Weights of a small transformer language model: 38.3M parameters.
Each number is 50 + 15 x the weight over its row's rms, rounded and kept within 0 to 99. Layers, rows and columns count from 0. The size before them is the row's rms in percent of the matrix's.

# layer 4 attention value, 512x512, rms 0.0715, rows 25-37, columns 256-383
106:60 72 45 45 74 68 49 71 53 57 23 57 65 68 35 59 27 39 26 73 68 58 42 32 45 60 40 52 34 70 36 49 35 52 52 45 64 63 66 63 61 38 41 22 25 37 36 45 44 49 27 45 37 41 56 77 56 39 63 57 47 71 53 52 41 63 52 63 60 64 52 57 47 78 42 64 60 37 37 70 54 57 53 37 76 89 67 55 60 84 44 71 16 58 66 72 38 46 52 49 47 49 46 42 31 28 51 45 23 72 65 36 42 51 42 09 67 62 49 59 42 61 17 75 43 56 53 61
117:36 54 41 65 66 35 73 54 60 52 62 66 59 37 58 38 86 57 50 50 49 33 49 65 41 34 45 51 43 20 71 74 51 48 49 73 80 59 52 68 52 63 47 51 32 64 40 45 74 69 63 46 44 35 41 55 64 51 24 44 60 63 31 39 48 27 46 55 65 59 71 42 39 63 50 57 47 42 38 55 38 55 46 74 65 60 78 73 56 57 38 53 45 43 70 54 50 48 39 64 87 84 53 33 44 46 27 39 49 55 66 33 47 56 35 51 59 65 52 68 06 32 55 25 34 35 49 37
115:67 70 47 53 17 22 64 30 58 69 51 25 47 52 54 56 54 70 53 37 49 48 52 58 45 45 43 58 58 63 34 59 49 76 14 52 44 52 64 58 62 57 70 37 29 51 69 23 47 48 62 39 52 27 42 47 60 38 55 52 37 53 95 60 51 80 53 41 26 53 46 34 70 20 59 48 48 34 54 76 12 55 50 73 53 55 67 58 28 50 65 32 39 23 51 41 35 59 49 44 73 66 48 47 37 44 45 50 27 59 26 56 47 66 54 33 54 29 69 64 64 58 53 52 62 53 30 48
109:52 23 69 55 59 61 29 22 43 62 29 53 27 58 50 38 39 40 63 52 54 50 27 51 75 32 32 56 56 42 32 47 44 52 73 51 60 42 65 75 37 54 97 52 69 60 51 43 56 64 51 51 37 26 50 50 44 51 55 49 25 46 25 53 87 31 54 31 37 60 43 56 28 42 38 37 53 65 35 78 61 36 61 49 30 77 73 55 63 21 51 48 32 72 67 18 52 46 89 66 52 35 43 59 41 38 58 60 63 63 26 11 74 37 72 51 50 53 55 31 66 44 55 41 35 52 67 68
114:43 47 59 65 56 64 61 45 42 45 31 49 50 49 69 40 35 62 53 60 68 35 54 34 16 31 64 33 55 41 30 49 45 47 63 26 66 34 48 66 30 34 35 70 36 54 35 38 42 43 61 57 22 39 63 45 31 45 29 35 52 62 39 47 51 31 48 52 71 40 57 47 46 68 74 33 66 43 63 38 72 58 52 66 56 70 21 51 53 50 43 39 30 59 30 70 53 70 39 42 54 59 35 43 55 48 33 57 51 82 33 36 36 39 63 41 52 73 66 71 59 42 41 52 49 45 68 74
112:37 39 54 36 60 56 31 40 32 61 49 52 62 36 50 65 30 53 81 47 51 52 37 62 37 74 42 55 24 62 60 77 38 33 31 47 42 35 48 56 40 38 45 44 30 59 62 43 22 51 46 50 44 45 47 56 30 58 34 57 58 58 68 24 50 63 27 55 51 39 32 64 76 65 29 51 52 68 75 68 49 57 53 36 50 74 31 29 56 70 56 66 29 38 57 39 56 37 68 70 52 31 42 60 51 31 63 40 43 35 56 77 60 40 64 40 49 59 65 66 52 61 60 93 63 62 51 57
109:51 69 47 21 62 27 54 08 36 33 53 28 53 45 40 49 78 51 45 35 42 41 49 50 43 23 90 63 33 70 44 45 50 51 58 56 54 39 70 41 70 61 36 64 62 59 48 48 37 63 48 70 59 50 70 39 51 72 34 83 68 48 21 35 38 45 60 47 36 39 68 53 36 75 28 65 46 48 62 39 51 36 39 55 49 54 44 46 49 42 47 68 55 48 56 54 45 45 61 23 59 48 44 31 40 32 41 56 53 35 69 52 32 56 87 69 55 56 07 40 37 68 72 40 23 62 43 39
110:60 42 52 35 56 51 58 55 67 60 53 65 61 56 31 48 52 33 10 50 67 47 69 50 51 62 25 56 40 41 60 22 73 65 61 57 52 50 24 34 44 45 39 71 39 42 38 39 66 48 53 64 53 38 34 55 41 52 71 65 52 25 53 31 52 40 48 35 35 54 52 43 58 81 53 59 43 37 45 22 54 48 62 48 65 47 56 25 27 34 33 70 68 58 97 40 71 68 39 41 31 74 51 36 56 60 00 47 60 39 51 56 42 57 73 47 65 32 57 58 31 45 44 43 32 31 54 39
108:50 74 38 79 69 58 23 43 31 45 77 52 76 39 45 39 56 51 36 65 40 58 43 33 64 51 82 66 52 70 21 60 49 55 70 61 21 60 68 67 43 53 41 35 44 42 47 42 37 41 79 56 76 68 76 40 22 41 67 50 66 31 79 62 58 21 20 44 22 30 89 38 50 72 61 80 77 26 62 46 44 58 44 43 37 42 46 51 44 50 40 53 66 32 53 47 53 50 55 30 49 37 23 76 66 63 18 54 66 67 42 29 31 49 34 78 38 80 53 64 60 26 49 49 71 26 76 30
115:62 81 73 69 49 46 40 19 59 50 62 66 40 82 46 67 73 43 20 55 42 74 71 30 52 36 38 61 45 51 72 58 42 52 41 42 48 59 57 62 32 30 40 62 60 53 38 39 46 34 39 59 70 40 47 29 53 63 33 35 71 54 81 71 36 49 61 00 44 22 51 33 30 45 47 61 74 68 53 42 50 53 35 50 47 59 51 48 46 16 49 43 33 16 58 55 37 44 67 72 39 69 58 53 54 48 21 48 48 38 57 33 35 37 71 70 53 49 41 31 62 45 47 34 49 53 52 55
118:43 20 80 24 38 39 23 30 60 49 43 35 40 72 55 46 34 25 17 47 35 62 69 24 69 45 43 51 37 45 79 46 38 74 56 60 56 54 36 35 13 57 43 30 28 24 28 63 53 49 48 58 33 37 55 54 37 49 67 49 80 45 46 50 48 68 55 30 42 51 38 77 60 26 29 48 56 28 79 21 63 56 62 57 77 61 56 51 75 54 71 44 59 23 40 53 59 13 50 65 23 49 44 53 33 45 65 59 64 61 55 40 53 56 56 60 40 36 34 33 38 55 49 70 65 63 42 54
111:41 47 19 33 45 42 64 41 38 55 67 17 60 41 38 54 66 56 46 38 24 44 40 39 42 40 48 68 39 54 52 74 38 47 67 41 49 54 57 72 77 76 18 28 55 44 40 67 57 42 34 62 40 60 42 62 52 59 35 53 33 53 46 38 72 15 57 52 18 35 48 62 55 42 41 50 17 30 48 29 50 71 58 09 60 44 15 76 44 36 53 38 65 71 59 60 70 57 76 37 41 46 42 57 37 49 52 34 33 35 63 40 47 38 56 65 47 09 69 57 71 49 24 59 55 46 54 65
112:23 36 53 34 41 46 60 84 25 24 14 47 45 52 62 38 58 66 26 42 55 26 51 50 44 79 49 44 48 55 68 51 51 16 52 39 34 34 55 47 43 50 51 47 43 34 57 99 64 67 66 32 55 78 36 67 66 36 65 59 48 15 12 65 63 46 69 46 38 27 59 35 63 45 39 21 56 53 74 47 44 43 34 62 62 52 29 75 65 61 34 37 51 61 27 39 63 38 28 00 48 48 39 47 51 39 53 53 36 71 13 57 53 24 64 29 62 38 53 62 48 79 59 40 50 34 30 58
# layer 4 attention output (transposed), 512x512, rms 0.0603, rows 25-37, columns 256-383
101:51 81 40 46 73 37 59 55 58 60 55 72 23 21 59 67 46 37 51 32 66 47 44 51 35 53 48 37 68 38 37 55 34 54 59 41 20 24 27 62 66 59 81 32 78 59 46 53 36 53 38 58 52 28 74 54 70 45 35 50 54 25 48 53 54 34 60 49 56 58 46 85 62 44 34 30 36 88 32 64 69 55 61 39 27 18 54 52 55 51 36 61 69 55 41 64 45 53 54 33 66 48 61 42 53 61 61 57 65 28 36 36 45 49 79 47 63 78 38 39 89 71 51 42 36 71 21 29
104:64 20 51 42 43 45 68 69 15 37 31 59 32 36 59 38 39 42 52 57 67 69 72 36 56 27 44 35 42 73 44 28 32 48 54 23 44 45 77 25 63 42 60 28 35 66 78 50 23 59 27 44 39 67 40 49 85 77 43 60 51 42 78 60 50 44 57 58 37 66 46 59 53 14 45 37 71 41 39 59 46 36 44 45 55 24 69 36 49 50 41 45 27 53 53 79 51 94 55 38 64 57 38 57 61 34 72 32 55 65 64 36 51 51 51 46 40 44 53 51 56 57 53 50 62 56 61 35
105:51 79 42 51 58 34 65 34 71 16 72 69 45 57 22 40 53 33 52 49 34 50 55 27 33 58 35 45 43 37 32 38 61 46 61 76 40 70 46 55 41 71 80 62 43 56 45 62 12 45 62 37 29 52 33 58 50 60 44 68 53 57 33 46 35 44 57 31 75 28 50 61 64 43 65 38 53 23 74 57 52 62 65 37 28 64 15 35 88 56 47 90 40 69 81 40 76 56 47 54 39 36 84 59 62 71 33 56 47 27 56 75 27 60 44 58 54 54 61 35 38 53 51 50 27 51 67 60
096:53 66 64 44 46 59 61 83 41 38 73 50 49 52 89 62 46 32 56 57 32 65 38 40 62 44 32 47 38 49 53 43 41 28 59 29 60 34 48 31 53 53 09 47 42 60 42 71 33 68 67 37 56 73 71 29 69 88 78 28 62 34 33 49 39 56 23 84 56 34 78 49 38 55 43 40 33 45 65 34 68 44 31 54 42 33 48 22 75 56 45 52 52 57 76 47 55 51 16 34 59 25 77 19 64 62 74 72 37 13 48 73 44 55 63 77 65 54 72 50 52 37 66 45 40 81 51 46
102:17 58 71 46 37 28 38 66 53 70 52 50 79 49 35 81 79 49 57 41 71 49 17 61 89 38 68 49 59 70 75 47 60 33 31 41 20 70 69 33 45 59 70 46 47 47 38 71 46 44 39 35 66 45 56 76 35 43 61 66 40 53 31 20 42 25 31 69 51 59 33 48 26 85 55 68 68 33 38 44 21 53 54 59 77 30 55 53 52 42 50 87 70 38 51 55 51 50 75 45 16 50 50 47 46 25 34 52 59 44 60 60 53 43 52 54 39 49 54 38 52 77 48 34 44 32 49 35
100:21 36 59 57 62 65 39 54 42 50 37 54 47 81 44 47 60 41 22 56 55 49 50 41 44 83 60 53 52 61 46 30 41 64 78 57 51 40 35 55 43 70 75 33 64 51 61 70 57 59 66 24 57 41 50 56 58 53 67 48 55 30 37 56 67 63 54 51 58 69 48 60 28 41 72 17 79 34 38 30 21 55 35 44 37 57 70 69 51 29 54 72 41 23 44 57 42 54 56 52 35 30 61 28 45 56 23 69 65 62 71 62 24 50 56 78 78 65 48 24 52 31 60 42 52 36 45 69
100:25 20 39 74 41 50 55 32 60 49 44 41 59 34 34 46 48 70 38 63 54 38 64 69 33 75 46 74 61 15 40 55 50 46 33 12 37 29 43 46 43 37 52 62 73 50 88 45 65 50 67 40 51 58 64 37 42 44 63 19 52 43 37 68 55 20 29 53 41 47 54 54 50 21 65 50 40 49 52 49 41 39 49 57 41 48 29 72 99 38 36 45 65 63 61 55 59 50 61 64 66 62 31 53 88 46 29 49 37 21 30 71 59 58 15 34 45 71 36 41 60 68 22 55 19 21 59 56
097:37 91 39 35 46 56 47 65 37 44 59 63 07 70 72 44 65 65 78 62 67 57 37 55 41 71 52 51 52 49 77 70 47 25 35 53 52 70 51 90 25 59 43 54 60 63 49 45 45 51 37 76 53 68 58 49 51 55 56 35 46 55 44 36 59 64 41 53 46 51 46 37 58 09 75 58 45 42 38 65 40 60 58 56 60 60 40 55 55 44 30 45 54 81 25 30 50 29 50 40 51 36 45 58 59 65 53 38 55 66 62 34 59 41 39 12 30 62 42 55 34 71 72 69 71 41 68 29
098:50 44 53 45 20 58 39 68 20 45 48 33 45 70 23 52 39 38 29 66 51 37 58 32 60 68 56 34 61 48 66 47 68 70 40 14 47 22 59 41 45 18 55 74 71 42 39 46 54 32 63 41 30 61 16 34 57 40 52 59 53 59 40 35 33 49 35 64 50 61 39 67 33 57 70 66 53 45 58 60 38 42 68 43 44 73 18 29 23 61 56 39 18 39 35 35 61 42 54 65 57 52 45 32 45 39 40 72 57 55 65 40 62 45 58 33 38 53 39 59 30 83 56 40 34 60 78 56
102:63 36 56 31 24 78 57 59 34 55 53 21 52 73 54 49 53 48 40 26 77 39 53 55 50 41 53 39 41 34 56 44 40 67 46 40 67 35 51 47 41 41 45 37 33 44 51 61 46 59 61 59 46 24 72 70 12 36 61 48 74 74 63 19 58 38 49 75 46 66 77 37 60 69 34 43 46 56 44 58 37 39 75 46 54 48 49 71 27 46 64 48 36 53 67 45 57 52 25 43 57 40 52 51 46 40 52 20 36 21 43 38 22 40 35 44 56 45 42 56 54 59 77 50 19 40 35 46
102:26 60 19 66 75 80 36 64 65 48 57 63 28 71 68 41 39 50 33 47 51 37 51 64 50 46 56 45 28 45 29 28 75 43 41 45 29 45 67 68 59 41 51 34 39 50 55 59 73 21 74 60 64 35 55 47 38 65 73 56 53 56 71 40 45 25 26 69 42 45 73 51 42 56 33 43 60 54 40 50 13 62 87 57 38 38 37 71 39 52 44 68 67 51 50 48 67 65 58 33 66 69 41 72 58 51 39 31 61 70 27 53 29 47 45 69 57 45 65 49 24 62 31 53 14 60 52 56
101:21 57 58 62 39 39 54 65 51 60 45 54 32 41 56 88 52 42 50 68 58 71 58 35 87 65 50 38 87 43 56 52 34 74 46 46 59 41 61 50 33 54 41 56 65 78 49 32 49 48 33 55 89 46 47 58 33 49 88 57 39 48 73 71 35 43 60 53 52 62 32 51 63 60 55 37 45 72 26 50 77 16 50 53 24 54 68 48 47 37 59 60 45 66 41 42 57 37 68 56 52 36 69 51 39 32 32 52 48 42 63 55 78 62 52 59 40 60 27 69 44 56 63 56 34 45 38 28
101:43 55 53 63 70 12 67 30 71 66 39 68 64 27 23 37 67 64 77 66 39 65 45 55 65 25 58 54 43 38 66 49 41 61 38 62 53 33 29 55 74 46 37 45 64 67 20 49 53 53 36 50 39 29 34 69 37 38 74 42 69 69 41 32 67 51 56 56 81 53 44 66 32 47 38 85 52 39 21 33 37 49 31 47 40 52 68 38 33 42 58 49 45 65 45 50 46 19 49 61 45 55 47 34 33 33 32 42 50 45 64 67 45 41 44 88 28 69 44 56 68 37 46 84 66 50 53 53